config.toml
d_model = 128
init_std_o = 0.00806
decay_shape = "linear"
Each number is 128 + 24 x the weight over the matrix's rms, rounded and kept within 0 to 255. Layers, rows and columns count from 0. Numbers have three digits each.

# layer 7 MLP up, 320x128, rms 0.221, rows 82-153, columns 64-127
112106148117086114106114131148083133128115118155159133143101164100134163110110150116094156105082039073106125107116128157097132083109123187086159111096124114132165123125125115161138111134191136
125152122157128131125150160094129144099212171184141118054139115134126141108106120151172087127078133123137124103147143084135129134119153120124108106139139141124150150080109139076125083088122120
065167124138124138132161136111115122134131080106096121136121095123112154080131131112106078144122157134135126077087097143150123138116166161129102164130112142136172187061083099179145123118183161
144115165127111144119142127130147158147133120110121157133150147112118104125141130136106139153162096126105147142110137130138096155136182131075121126165132143128126152146140160130136111166148113
161126180145154086128145151122153145105119178157131131106097134117107128112073118160116141157114104176147127142143098162140145154145147151105122121108117154100113120119110118129118151148178139
097140120132102148149097166101159148081114115119153144102081124118138134160125141133139118125179120141166131091115139127151168125120129199136155131152130114110168122115111125128112180092168122
151137130162143119158116109168134163099166142162139156103090141125162093156172103125109143142157113151108102121153149119122105138117106160104122148087142163115139120167107190164115094126129127
167174095160162103080182103084180123098132160140110113098129125138134110152140119124145128113126136088104127179173109142150148147157093093128134143163097109125144109146162106173151150102125121
131156082102136139111105124142136108115112146130108158095116121136138160067128160110120179125088153126103126142042132149121143133119104127120133159139103131169113127123059104134167123090127126
174123142126116073136145094122126130178114168112144139170162097134164138180122145147075108159126134137124139125109121110118115112117149164105129100136112128136125170155120157122120122102113133
095122079128157167106155118121105113116088099104110141147123127119106134107125123135110103136169126117124129100133141123150092116120127106145139083132133149145093112119161159138132099124127092
112093080125134130155144151174143126155158146133077094106119064126106136136129123093143147167145155111069123137137127156090182126111112146138131087138127104102122128136192132159146120127155151
121092152103157144128138141114111117104101101124154162077125112116113099139168150135124172179135106115125145139141119162171089087144141116178140117180179158189120187175172089132130106094153158
161127094124120160116110131156178074123151168152143146127121140109145154135146119116141156118133144109117120148143155115116140150076168093101135085113135105153134120160180127133103149102109145
170127125147119133119149119128100128106162121148150105097148151128167104130134153148133094144133168140152115129136111118139132139136139153135136133142080163130131140101094205102096119129086133
112114127144074157176160126148133104108111127119130109134168141154161130123101098103129152150176136124144135138149063103169128141130106204100128139083079090122119152124129134157119129135117133
140082107114146077136149132142154128127133141117104137157105087124133140129114124100196131126089108125159122144118132142132113128111113107095156126120105086106105123131122141125128143116122151
133154114123110129155115138149071112143149107153183106184135181158154130141124120086069139143116100147132129135107150125112119113156133143104113145115132129129138142091129166112143144083101119
153159096098134145123100085165118082088102130128124169069121138112118122105155152121172146160135103091138132170105113116092111132161132144127127090136123110107131125135151147087169133133105100
109128182124171158156110169139159157142120158112125098143127089106116136100122139177138095130144095081156164130108117094109134138128123139104135084121144117121186141096122128136139150124100097
138144135142124111123110142114157173138113134118106123109118116140155108160144166095147151135121188131140131104141159128085114172121120153148076130123142141119155105128127137126126148146095079
163147118110136131087135131134108125090112118091105147145100109111134122145158120141139165126131140140136147146103138133109188131191084166118138126090115168093066125141082123113165121109097081
214123134091161124099097095129121110193123127114125168139132131130123112148122146134101121196126186109144167135141122144142172147095096142161130163160136128160104120148134135179120159111126055
104123156113153125122138147105132177149127117133150131109127092160104121114117149164156107104181131151130133193152150117115129090142110118109140146114095140156088120105129147158177110161139129
144115127121092153104139115162108142139106130146115146153090131141128177122157134140133140139085121152106152117123143123059092120101130159083125105121128136138146106131090132120157101122104120
151108116102118100148122143108149145099144102144107119129091140118137160139121138111112131136147164128138137121144114131120165125129148173144145137169114115084138192129090127115103135124102119
157171170127155170103121121103092118124104097129124074132090167106149130159104115138167132094130099144162135100136139107132118136141103162117128109116136126122119131122059101097147139108123151
089120111150067075123151124109147166095131120115172160136088134160165151138110171152116149114157105110143127113123105120129159181151112138090105138112122148116173156152086091146091113153189143
099142125106081110121123139122098148144123108139076102111146128137098110140107107136189140152118142130121167128166123090151144108109077097137159097161128139140089135135108148076120137139143099
125141136132166171150119162113128109144158078135143145167112156097145104124128144116147125104142179139102087098116190133140136115154153090112134116139127143178158147121107133166144163117078121
106133142112160111175167156128112141140124131163131122155145122126104115155124136153106110109125097138149114145127113107134127125155159099128166132088118130098129112115133055103137126139099131
111182139134111135107158109110144161135129120142125130103083098141118134158116151162142138133153172105134153113136120098089126130128110121115154115120163140158152144134106144144132131102130172
145183143106116104142144149106121122083153151123148104124120180085126103139133117068128126130124114155148118071152154165139123147153106139115112123160109116129112138077139140104156098154063129
125152126082122108095104080180125092187176169087161132123158145134139153115142137111170107145108123147151100120117166111148120079102126151117136192115123111113184107090082155125189122143151136
141115144148128129160141119137129121168120085099173119107181120118169168133125106106116123136111193164184159130130126154143113137123148130114147091120142159150136118090150110129108141120164084
123127092149131110098134113142104142103126170116169095136105162111124101098129108111138093125137163158135167141138129126109156116087129178112144165132149153131114084112112138106143101104117122
139138128134142122150169142108150131151137161111152104121142122151151109108202079150138138149147154160105096103118135163136150134115170144134090108133121111134126103116146111142108130155099095
163151127159131160112099138156178107144138145125080131156193101116127136113114119106141153119081118148171144136141111088123140178120170126123138141129117168120123121127136147103125138142099148
182136144153162147150130142127117064155130120130093144145085082085117115108155106138138115161142195163122091143134104138107129131121137132133181177135172099138091102145108167131147122129096132
126118162106136145126109111091156120103145117086144145174121100117152123107123087100115099150120094171133123109106141126138166184105156112104118152123062110147119147133137153144122145134125109
092141134114120165115103104139167139122142137162113160151098135144163166143123142125119122128090125139106136147056117159115093128115140127153122108123088165107126152138168174137127146101088166
128129164158150105097117087131157136127119118120178121082165129085080126130139112144174088118162129121098130129122103109179112140173093138158112146163103132127117128148126147123150127085142137
129133052158118134100144155118101110171091135115148136083126111112071153127153135103151126135100131153132096132125121127120128109129124136148120143165115131096149153120112126153132131106121146
181128149112173129134128151124118048135182131149117146149077111136110156114146119124111113123093126167101120093096174110154156148081151119137118140119129101166145150120132128106119124151145182
164112143099099115150131116111104122110109131181115145157154159126140136151113079118113122152086107130148132108194098132138150121124137103155102136119158138124107108124108124167128108124136163
120104124154093148135100104135133121120088159183144103100134128151101154081118082124136150148110141099119133142123132107135127150175138109128117132119131177163131127111107112100107138141098148
124108129113084127104141127123149149137152138131126136105143135108142141140137114111142122119099141144133125131149129136092157140145109145106141180065124120073185099192075084117107082110128111
108126087140132141134126152115160148126138126097151158082137114096178108156084096124143133108105155093093114134143140161082120138097140139100112144138155123114152108136133124123124089160097099
187098133143145130120132129109143118074172115075143121116128143124141090165157118104107158123130118121142135106137120113145162168140137122108137092116154146074134101120117092114087168127136102
068147132153113148146127141102182124153149117126143150134116106103146137125116118098125109134100138122117152116112107082154127106117161138107135121144128113107147141094142107085080141129086116
209122132145118121143097147102130135117122136160124111138113155133131124153117103133097117105111116103119112066141089095133158123116172120150168118139101142097134082089192136167180143039128135
120097124103161148136116131122132125119098130093143142143136093122157153113160147161163184152176111131164096134122121146119156144126118098040123077143125123117152132150101126131152153143131142
154124132100129128138136137133104124105105103146131177100128131131123119098159125141171161180087143148114159113161144065126128096161098102162118136115142122135083133094173134077129146126154102
089116144121130121133127125098174093122113128108113137108121108123110131170113136144116103122085110097119123116083137123141103168077127089100086144144128130145146166143104119129143132110119179
141139165160106164107143134131127141116134146143134099107167114120129153155096142099125134145081144158142110105117115143141115121081144150114154110105128163115145129109102156125107105136143089
158150144098128099129113112103129145128131139133115100122119165075158136119104116156149183136140120095141113106123127076129087153148108149129150119124116117144127165092120068105154133151136122
119133144068146109136134120110103135165132148168128136129121123075130138126106158140135085093143129140097120131116143126126140178134134165170121119113100173126147102115167122108110098149122133
125128133154106127094131124175122135158118092132115147167133126115121110148137126108162152149109128147103098143136115114144153098082131136135182070133099171152142083145147126157168135112098157
167133126097140112105110130133161112116139138165093137134125190099098100141141130143082103114106089120132130118135145152131150079152125084159107151151140089168146126183164095081130143148123146
143141156128166150104111136083130116123093073145114130136153137103119102104116136098120101113118167102136133131144094093102135129160123118172083169094174146162149137114118143159165110088091141
125135117160134095126120068129172034086133101137182080103105105112098129167118110135112091163156111153135159148166084131145141157094156131131124090126157135115105162104135067082134123122124111
121115114150132118162111119152142114110159117131124140156144142133121143138098114115147093105121058108157122096139126128144119092132164096104090120118106115117133116166122140110136122127082145
131141108097100139124130185111101098097126123127108121148142139081142113157119115100077092133153115119108139096165131130097105164092083156149132112152137135162106144144142141106112138139146108
128081112124137145113083151093169124138114110097111117129104126100173108123169102138137092161121123147134119100094146096112146109111123127114115127146117114184110113105138131110163115134106103
104115122080114133131126109117118152089120114102120117102097135128144138117144103109065102138135095143152091143126124119160090121119138178125120158129141159151107109129135193182119120119116103
133129135115112163091117163136113111149168154130128162118162124094132119165112139147164106114161088138110151130126130143110142135110131129129135144130162082100091132103146125119157114111102093
084144136096172151145144134141169144149144116131129153096133130117130154140122104110142118134116104140080139134088111093100095137108128102143146104129145120134108176122131110174162105129163151
164134139175120133148163085126112142101163153181080132145141133121137145120096135113155091122136135108118160152139177101111031106175107154130146120157172107103115128164110125125111105147161157
107098101136141127067153150136095120085149143127107106143132156150117153123163128135151096123108121148151115119134138175117140091152103112121092129125099134163151128145107143130144152080091091
077138152111118127116160089123183115109131126126132143139086087121112135145115140190114137134155078118133136132119141157149093146135100164123142131116144100107138160120107143139151123154198193
131155111123096138125115159126115139168114127108157103079130164105105112129169160091108117154142110121160110145100101121161112170109111134154102154143091164084116149146144079168137136123165148
111097160119120132168099101139149152134133115142113156175149138133134101108090128120126100163100122107165128133095136105066152129125114173138136151136147108102156117124118105135134110130115099
# layer 7 MLP down (transposed), 320x128, rms 0.211, rows 82-152, columns 64-127
133120166090108130133127159177129166090134139086149167134129121068122142109094116098140126133117103084154135106130147153132118141100150107137110165154143125141147153139140130165172159192090129
143104158132114081126117172136143137108108085112130150137141187155156125075093115124168154150149131126127106146126062124124142144143140108127105160148147131159129126157148154122115177142166165
143143122109133171121125120105112123121153140106146182136162131121108165164108129098119142099133141139123136154150131113129179135094129123152133131070129140156121103162083118156117140135134105
125134115131125162149128113128141109107118128104138184130150117123151124255115114139111148156139132151132121146108118126127149127143140143161148123131155130115136150124134125151131126000117135
145120126135140122167108106139165114125152167111168168166141145115124132198136131125173155131140141147140108135075096126140169140133135081166108123148116166126105113149138148104153114138146096
149141144106141086132091122123150135156128105113181145136143116145157094102149095092148145128106135121133096140126114179122149142158141117108135140149116109128102138140131150118130130149128113
135175147126151125151145117153117144168151117150123111087100162127120174133142168134134123149117128126129154196154142132105100090132084099143096129125080133094124128114113125100147128140150095
098112106141102082135109167107116131116120138119118134110091132137160104137118167109106128131151125179106124195115162129133129075196136123123128092149102144117096086144139150104124120090168091
120173103135127074119154131138093117141137137114110152124172115177160109137165111086115131136137131141134115125159156135132116118181118118146120097118127110051107129130094133151127119137123133
122145132129128133142114112134122124125131126117112162115137155144134136255119118119155148148156147150117129120130121196121132147121171104146126126117131133136132126110127125119145131255143124
118140129094129125119163134135145106125165127192136158103122137174166072061155089126090146137118118111112171134121121119102122121084136108098127127125120177121145110141139140138136159160135146
170142138084082101167120106116144066157126146117124177121151084131156127111127093134103097139098143115130109127091167155125143131154121121116110148129104103112112142094168200104160138157091104
125109143147105146159125164145132121141100142111109115124116120147120117085150145115122125107109144140159115085114159096154103134162082079123109158137163074103164105131130093163152107117122131
134158147136111137136135142154137126130148117189123090128128125160101160079108126143156128122114130096139104109098088116110082131176130104128147093159107107075178150143126137107138112255159110
134107149151142144127111119140143125112083150116126128149147166140142128128117171140128122156153148140130103148118084141098095137144167120148114139130125122136123132132149103120140107128172146
095148117101093121133126121171102122119132142092138127151112113113188155108146145142116105103074109127116157131164127153086130137132132149132128120146138131114146161148142080116123133144084122
113156143130121127116122113176105115127156127153121133123145149144132152142122126125129164160162130127161142120131130143142120129129140137115133142126119145113154125100127125111125150255132138
132136154081133143106157163129155150086133079104113128122158155133148144121156105133126141112136128061110137112088143089094152133113113087161132115145127137105083104171111166183150102109162139
118173112101158129139169167155144108112103118114158121135127128113129183125192109116165094113077189128132129083101130129149084121145123094154170104147111114134113166061135128097138187113150123
136120140133139102071119139107131143103122121146116115133108127164087122127132126109095117142130123139133130111140139129114107131121102160123106151149113182120136165106130135133118173118137155
102160118133118175104154115114146130104101185102172132137111139093116172164138070130115165116130076184069108136128056115107096118133105166124125115087117146141106123121164133100092117154108129
105119135091122123167135149095091094081103105076156188140138116095107116151129116100144098141165117107103120126141163097133158132159132146099141133185113159159134116160116091135122101105136113
114119128194151162132100091135120098105156101126093171160134118186147184165144170141151147166135130129149135104124142154128120149170120081110084097116127138152137090126117144159128142165124130
142109146108166103133086096120109137136119125123148175125074166107107122155112124144108140161119114136129132099126139154158171137167136120142154157097123143144126152124123114142116135114106153
139099120126120125168144139136169151169140116108125100073136136140104177165126155125166146128153119127137105100134142139129131128139157099172131100071128137123116093163093127124134143165142142
113132097138145099128123110101113107119124128131119147088116126152119108125118124132127104078151142116101153175106110136142114121125147112132092126130108157153152120123141120129130114206127119
153076138166144151116164092130133144126121125121097090131083080109155075193100128181120173158134155160141107111144119121160155135090084123124139142166145102123171103167156139171134121190115097
131162094133143159099141121116144107117132168097118157158114165132133144212149119079157119180152139164104154150146121190118146125130136099131136117105141132142118098146166112168145084178127127
123138122133137180130143102148150133137087118102147134144143115099121139101124116123163140147092174143120132082136121148099144069099120132137166078096167123133136130159144139132133118127121147
153143119115147101136135124176128126136152146107134153111107138118158111117154125151143129131142104108112129147132148148117116116157150157118111137160117111120141108129137113118141149168164104
158126115175137218122112121104124150149116117093134184161166124140143112196122107129084119122154104114133111121121116153134140154152158117146128127117157137173137129158119142106140150106079094
170135143130101107166099171115150096139096173125126173074121076136164184092129113118086131117135114109104107155125151100139123139081130127144163115117125162113126142113120157120124122132099144
119126108144125164116159089140135079159126065140142112186135151143131115094127171147082117108120202153116144140133120111111134148129128125155159093127119088121116126113127155126134114058151116
119106119085149103125129096176152134146170075128124098112154149132144086142155129170149112154140115136124100072129150167175102139133136123131122146130113121112155127124144139155164135161126168
182155156166148108127122157076118121149116127119134106137131131146097138123166124123144131106143159141136105107102144126120116116189083094141125136162101151150133110118111123163186130089161118
137144122156097140159088114093138144090155095123108161110139148124137147082172138131139153124151099120109073128136160109125143125149132082141180117148123132120125158188112121133095130116133069
107121148142115141156133134115128105145112134096119150140152121098088146138125134119116110127089162078149109143100134108130187124099150150140132149125119153178078125153119129141133134049121147
166088127135107101162146178120100127124118064141125158130095122137131152115137145111137129123133131144171142124142126183123165117120135124123158171101149127103095184180143131140146130149127145
115140161130123117124099147133120113137146131143142129132089132155163126069131115137114157131150144111125123096081140133124130127119107096084108126096155136137126143131126139136095124172149154
126132134134147161146064117141116128095118128092122153117144136120110142181124134117147155119122166133144115138142129122137135137135115128130125123104176147141134121170129100110111116000115150
174122101118121118119140133135174191129074122123107141165176106114142111134133125149128097105092099193096151080196144115124101131098136127147138125142143164171143130114130092104099177070116101
116133135128160143137141170136147121152144108131159116111159128160142082184124100143141129173121107129090104109117155153141116099151163168134167131142115101116124127120113139146142142121142131
120149112150094137107160129118124125153095146174140080115105155134113154116141158109113130133115095100136136145163131136135135103092109120151114121149112147119116092157178159113137086076077103
108162135099106149102133120146125130134155133127136108123111156129150132086139118171128126082180144130118135132133100078103076154141135123149122108124160135138157158159098122129156102087120102
128115172094163126125135121099122138160092122147137147164167120119144170154129130169127127126171124138109096132090121138159147140123105115140106130167146163119112098156159130119122100125151119
126085166147108111098145138100110120091096178128108136161136129125157143159130147092128174128135132144130117170121104122134156114164119120176139140143150110114137150089127084132138123120136151
102135075120080144081172161129165153133139102159111090126086159130117110103137122096095101060076143132103152143131130153086127142115109096078128167124158164127147107130131119151128110153106139
133127112075163146108065118086105120150180137167098103102146154136085132143153134145135129051130101149102189106115133124103168157129127118156119153074111122101142145096111121142141153143117139
130110137098128103115154164170125133126121107156151147131156145086162144120103118115122106088149113087094146138130131116088133069164139117083152122121129081120083123117076127124159137156138138
184133100126107120140107128140154120134118086129078171145127132128084144176098126143158132132137110121098120161109166123114097137136159117143130176133078166081093147136131110064146150119130136
118117134142143117109122154166090115143137144094146150148134097127171131181120128138099132134120097102087156071123144130179132105140138138142118124122119158074126159108055138155105120162128129
140144154168103118143161128107117074111114134111145111120167145101133101126163119097082084107139106114139150151112113094157092134104100151076122122139151111138136156112098130134106132138175095
108122134099121133103133115096157154105120119185091112136110118133154129087095149113112140096148144130090100173139107103123109143165165109107134160122106112111121150107106106145126129133162103
151111119106128102146135092134104124098130135162140140113156103137129099111143146156109133103132138137165117151157146123163167153114106125124149164110111125144117143122116161171129127149092131
121128141112091091151148106120134130119106112103114125157178119135105148098138152178131126113130104157129105119127124146112170140164157131127100125121125090133127125104140118114089157126099133
167136127119142165117175079126126092124131122170100119098069133115123109079108106134120168126128133148108161133127083150109149193088161098084108154114104120086144114104145158120141115136085132
126094164114148118128133106130111122097098105126129123086169137129153140147143107079126151138139182154124178099110152144185131137138112121143151148107119122135167201120120124133139114186151112
154111119127125120128118116086139144116092133107152118107080126163133115172095143095152170132109147118157127092104121114170161111156114103172167135136133170134139130137123136140158096165136137
122086134118151161114138144128147094121154099163083101146115151125169127139114120164164142107090138117126119127116127133132103104111135132150129118155125181159128111144148143146145128046127176
126139133148132100111110150104157133122115126125127125100137143135169150109168138134150134123147104158115142106095131109106135119127101145123134136112175156171112130102124148163157146229124137
134112143132104168185125167099131088142138143089181149137130179151152144127169188143121155124174125133117116116164136117084175122208149089158148134138152146119170151143131081102124141163154101
102136121104131133132129129108143118179118155124120102131121167117138098142125151114140169106154096160087101143160116116126180112130109135116096065095121110119164113155117125129098117121126096
134117131148099124153117158143145080126119121118140088134121068094178136125149153123116145133152129144122146155180145069103148065140115147097156107103134122144122116168123154140099106000122109
149128161124145077131133079149160125125154106162166184129127170124102126097097103134112140121140169138107110119100146141122123106109127095127128122131127129096119133116100139131124113193088128
107100105103147173107115148133124132117127126104086109140183136102151115125151115115117134141131140164154109124117103082123095123126120137140114118164132109165128082138107171126161155082139120
120153124162136118145148101125089091135119079117112126088136128096112108142135096135132123127159144133127085092169176152113122128157151171162095128106125163136119147158167114133080106010099104
142125129165159171123157135128113148119106100098110097121134117102094152116139092130102115168145129100172090110138179113141144089145109122116104126110127136158130122145144123131106108044138090
124123109136089221134126102106141168127116153123122114124094116104105154127143147130109111093100171105146150151164118111198116138102127138112152115124155111144106161164138115155120132053146148
151144109144132126125121161119137167136158124173126089122110152132079112073158124162148129100118135118125129101144133072125093119143127128136123138135114148133131127169144148149096099210188133
103140131139068108131176119127088133139158120141120158097119122104139107145133155113135167094124144142151134129122126143161175100163165136137151075154141151107132093146139136128129093079141121
128159112132096151156144123124123139117110114129112076132145150096135180069133164153139103145131104142163112127154150079117153123093084136102137107112166173152142130137099155129101127059147139
# layer 7 MLP gate, 320x128, rms 0.207, rows 83-153, columns 64-127
082135122172140134143137175111185125090149161128133125107118146139086178123115100141122115100115100134131141115159151107140131185140154114125131133151134136145095135117123138126160104102095117
119147128180109121157130105152123119124103127083119129128131140157111072091097171118110136098137109126127123148118103137139120115134111107147139157124117101100169124106126152112130177145136154
130148129137097119123100160130150063120139150096108106102182169101156171133096117108110108112137144108115101155128147153127129100135110111132101068121138132130137132141107114129109117147086080
138128136115186136151153144165130095148099120121116079153101126097087152112170165116183134134179088144148173188135132101142122126097129094150107092110115097118094076150119160108128119108166125
109111117143126097105130177129092110125142151158117138131070132152131111101110125110137117174094149130148096102116117136160178104137116095101179128119104097104130147100088120127142126121128158
129142148132165116124169104162129130115159129122116135130135137118120118145177174164136121111138107130095134153149080143108142112138135074176119114140131145139114131156085110121091124145135098
099142130104141139113132118129130131107168142165118145126183151105147124179112133129086089144113105143108121132166137112123112139128129156151152116113142146126108108107144101133126127171120169
140161142143127167172165125123062111083131153125133176123110127153149124094140153137165138091104151088155104150134164151152162121147112117127155098138111106155092180143118119176131160122125177
135153120126159189065114139086107154128143092147113087099180148145134081131166099148147164133105128130144154102106165136102106107072091125141113134146131134150128107134114106148142091134126114
143167139116081155131151127100140145135144135126103129104144105107130140114143156139155137106108103123170107170119167133174088121139136133146139136130105148114105089105127095116158117132113149
107114118119143134110137104124126151168144106112169147133157082141116141124097101131131114083174137107159091080111126128172125170111161113157139140094144148101140114166143123082114101109117161
091178108084161115102151134177149144097191132120118126153119116104105123161147126102133171145133117117119113167111126103119098129134103107125123177114145151164060149155147143109141170129099113
124131110167134102055100165136153076122132111126145129141143140178119108177148102122141142103136129151155093159131120124141168138112141135149133129114064137120142104128149083121123127138166110
085131065128131092107128130128150163142168135111095131166119127137142100128151146142135098168113133102122105129146136126129148139120164163133140143131124136117120118104125107189144120115119092
125130078124130117127095116164123165139154101155123143155161097143126127126135132082075111129145151127117114131094156118107097087154099120138148141156135132161116114166153068101126085120126147
104138149108080159105113141075119130158108119121114133141142118147137134147134153121152164128106139090150129114143124120115115116127136111147099130151141192151139095127140102105116123134116131
088107122141157148125142097132107107116156127172152125177139147115125157089122119076123137097114098149141131125142143170157132141156106117127108117111107102133088204120139079172132149140113099
160144123143143088111105148138150126152101099144125101106130120132105108112153122117133112114151128138180185093115085079152168078109153124133157109146114122134090151118137136135138099129140144
116155136143122122187141135145128146168099146096145115122102099142182109131129077113143137120138144143142090132146088076173114102125092130147125155132120104124149114113120140059094127104104113
105143114133103143168141097119128132092142152137124185163122129138144106126135114152113110130114131185144108118142123198135106114121129113093107124122128117122092126072122168125119155110146117
081082097138124164127134121115115139112092089125177094127112142123148107165098137133150103143173133151118162148143128155166132148154180130097156105111135101096089125137082127115152114119134168
109103086132110124114126108141116090102150136132143135131130143112158107136105113146128100161095128147139116130114101111130107162154142148133137124119113132096110157098098138112151133147094121
095132143146162119121097133162103136146119089153098131099127143145071076124139089156165138121120178085186111117107115165163089106135116103126151206144116141113113092148148157112123141115111119
115154131141101113120142105112076128121148159137092139083090100127135105129138153112154140083126101123114124106114127182141178164136136140143128093088148119093122149131114166144122144174136142
154112166113165153104109121129134125159118154137166137184132100162091101134134137148092167101107134118135141119124121078137142116121120147107094109093137116128102076154110112142096123130113091
143098086144148126147149095137115165135156097085137162153179112116081106130154193112165100132156041131137137108146159098160135153120117149131117095130127126113133100121122099122098143120113123
094060171120172121123136098143148114138126105123107115134131133114091116122111114122172126168133151112166172139141140146117142125111068107113097072130161129162139128161120160169144116106120148
108111090092110094143185129143104169140159143129131113117125132139137147083135153143138115149106140183151169131112109116137075161145117125103109124118134113155141089167181071174144082178107121
126170063106115120120171146133122106139120124119084130126119133110138103130158117107137155130139140171148139105152120127090089159130110143120133124130144097098135134072109145101131085142180109
127113126124110143140132164163107100155155147121145130084173136165169087132130089147155117160130111144127146090135115122110155136107162129151129110174124110172097088146114137139172108149125107
142100135154081146137155116127130089087122143091148172157132129105187174133124086143112095138167107161140130104096144148158098083121142150116120118087159122174133121163130146155160125094141148
135123086173117130135115146085078143106136125140086115085104123142109097131123120123106136139117089058141125115151130118115115127129118156091163109125096152140151153136092079120125124096169111
139087130148163176162163146075117107114081164141103097136112160128139131109096114110064160115093173147136135166107094154140159142130119156113093175135203141143127090124140164066157134106126091
095159124149141109105143095122134122152162112149154095136136128139149147097154167116161132144104127124118078133130106114157159155151177102121105121116098145119159098132131111142118107140188117
135167100105136085111151106075125152128184117118138135122080170089133076098113097166117139107114162144137094095118094063112152155131101095120100137085117141139146096113157120190109118114093100
160109145167129143125141094123160149114160141130156120158166142110113140111180144101141124144131121129155143108125141130108072144101179164141155102136149135114099126125123118087077148106177133
153097151142104118097140111112128146097137125082134130109162144141153130113112163092091125086126125101110161151158101136116138102126112094110107104072167137111070157135145130090133085115140130
149116154123130060124145112145139110109133131129132111158122138125160108128097096096121129143127144127123127100144097148162100120089107117152192116119124117152153124146122102146131072112161090
093134135154143156153124114099195122158110111105149133127122137097144141133145125152107164093135120129167108124134126090154170104097145111124133149130146126124130123141100154119108157101124125
087155123141142150126171100127116125148110089108171117169190113090127154127171168121142090108140085137132125117123135151105164135140105115192094085113154094097107149153146122124137100091149158
116105119131167127171147157104105142118136151172158148156148127150154122130116145094107127129117147127104135125136129149130133156087166128149110076121158134131093124135143088131115125119127157
095156116118124117132125121098178147158098146116166143102123141135107154126143124125162114115098097141138120161141126113101154081129122113106169116143104086118096142168102134120131104067135132
181130145154136110128106117121116152104095119118131179089115142151113103117113098139123127116142094134143143140109157112129130152144075140136127107086116119110135100087131159086124151097156145
119134139182172130179160142118111105132151118133094108133090069173196139118185117143174149119205140143114122153123121118167171142163143107106120120138144104119144102155176129106141096163146139
149126124114119133149149113107164099148133089107149139118154131136154116108154104125124084086079124103208084136137127139116150174140125083101103149137125115128109120083104129118124108106125117
117119163098123141120144134140076124083100135140114117133122137132147101137076179091087136142123101131096130142101124112132149147161125143150135127138120155117059115119129109096138126134127129
113121131154110136105111108112123076111137091098151152138102118140173086147148121128114145121135116125152116136154134159155138087160103142160126111163114164077153138150128106156127127116125162
098119090103120111130135126136154104149136093155142114088146191150134119098157136077105113135121111098129147107120136135164136099142107119070139107146138125133094101150149149126168132104163149
153108146130148127087114155108090093157094131121092115124169130128122108124147135164115179119074103157128119145097088123142121120122075116123111170167123168129144163110094109105113156107090086
116080149125138117122199113140120122151071096124097109127120112159116144102099125070130117127085134115112224165144173100138128126145118139115132125112140097155109096146073125161157073173106125
128139173129107116140104150098149153111168117135096147137105072111142113120103137117166089114077098156142126071131134078130116123123103148074141143169117109114122138104138111132162157109123126
137129165082136166136126152102089179174145132114133164116126128160128106098137107050101105087144139129097127115081127122125115120122124168137156144113145142120122155075178098147169139136150117
088092146134132107090149093132111136127125116129119096150125121169185135113126134127141131125100161148155123123098140142135141072107126119119116153143114118155112130123103133128129157135109108
163134128118111147125142170107135076185132128146103099133104121151074131162115133122125113131149109182154129132147135130116146102142129144116092159140092136136089144112121142135155104122104139
088140116186147112150160098140163156124139161123119113114081173128109109133151150108132152155102097117098114178104124159135144138110082150106148127150097130116105121130084181162119115130130180
123155148121062119108163129140134136124084142121117132108100125157113140124108102100125131158132098125136147118095128094109149117126158104110140158103124116128078125107103093166119141153151122
110123131153141114132116141119121146143150154111134129096126086156145160122096095133136156161108204155157077068072121117129151114144145153130127073138131126138111153114147119096116105122116138
154116110119108115142112140139119160094116151147078162140119136163121118159130122107062107179120104147125135094119111140119132154127126095162173172088121122101121106131158154119067121173131159
161134162112117148131123112127164119133140110108132138129166128179115133137162125117143148136139114102091128128079112120101076158117141103134137124109087117105100119129124149092118148121122099
161146142086135138132106197137140108133111076133172137118167132146116134129143168150140140134161122169145120128142117135136119132141115151088148059134138126116117088152131100087143142120190120
114089114158154142119139104123134194172103125137103142134128095125121121150117131155165129124111137150107115113137152115172146128151152080142102105114122135117119104121110155132119155102156133
094144135099156153107078125145129132096121107143114109151150123122160108142152146126095162143102109138135129121106093163118159124126103125115171154106092142110078159102131111089128157155118118
157116161137161092169103152140158143109108095077124108102087126117156136119135109134103120134120115108134108134133117103159110098108101115103111114134106122136094153154144137111132103144129110
118147158131138146132130143113132125146118148157137113191156118099139148142125169133120153115119112129119120128125118136123103155129140131135121076116123132135098117142123150135109086145080155
115113135116146160123117121119118104090144144162119158131142152112122137126138085115126114118163117115119110113103127121130099098121149130118120168125132087152094167146139072145104093141160123
155089124155160085144193117104109121131122138175126111131112090136104114111139160112108138091101180137125106159170090128134119116111169123163131164125148108135108107134108108149140167109154083
089120127105112129143120197146128127130098134102155113113097139145137095170149122157122135106122125157132083131153049108169133142115125147119130114095143149104149137141144146128126152086152121
152164086155035110114104154141144107133131130089095152108109112141134162161145154126155116140114143136115154121140161145141129146120124129173120111116108139149104117109104120162160136089152151
091162078125161146112123158134102130134115106132116113191120134097146098098161143186085092168153156149112120145156124127098087167116131096141131095103117120159169118115104101132146158092120136
151113152132117110092166131123129098147148125163113092113156094098136108144130145131086142127128116126134106147106169179119128121142097147138128090106107097109132144156136125134091128110118159
142124080148160176143106134140131130158106088153154139168085161131122147123100136102125154097149113130141122112145116126138121145177113133121089159083120150111117128121098124145114138092118094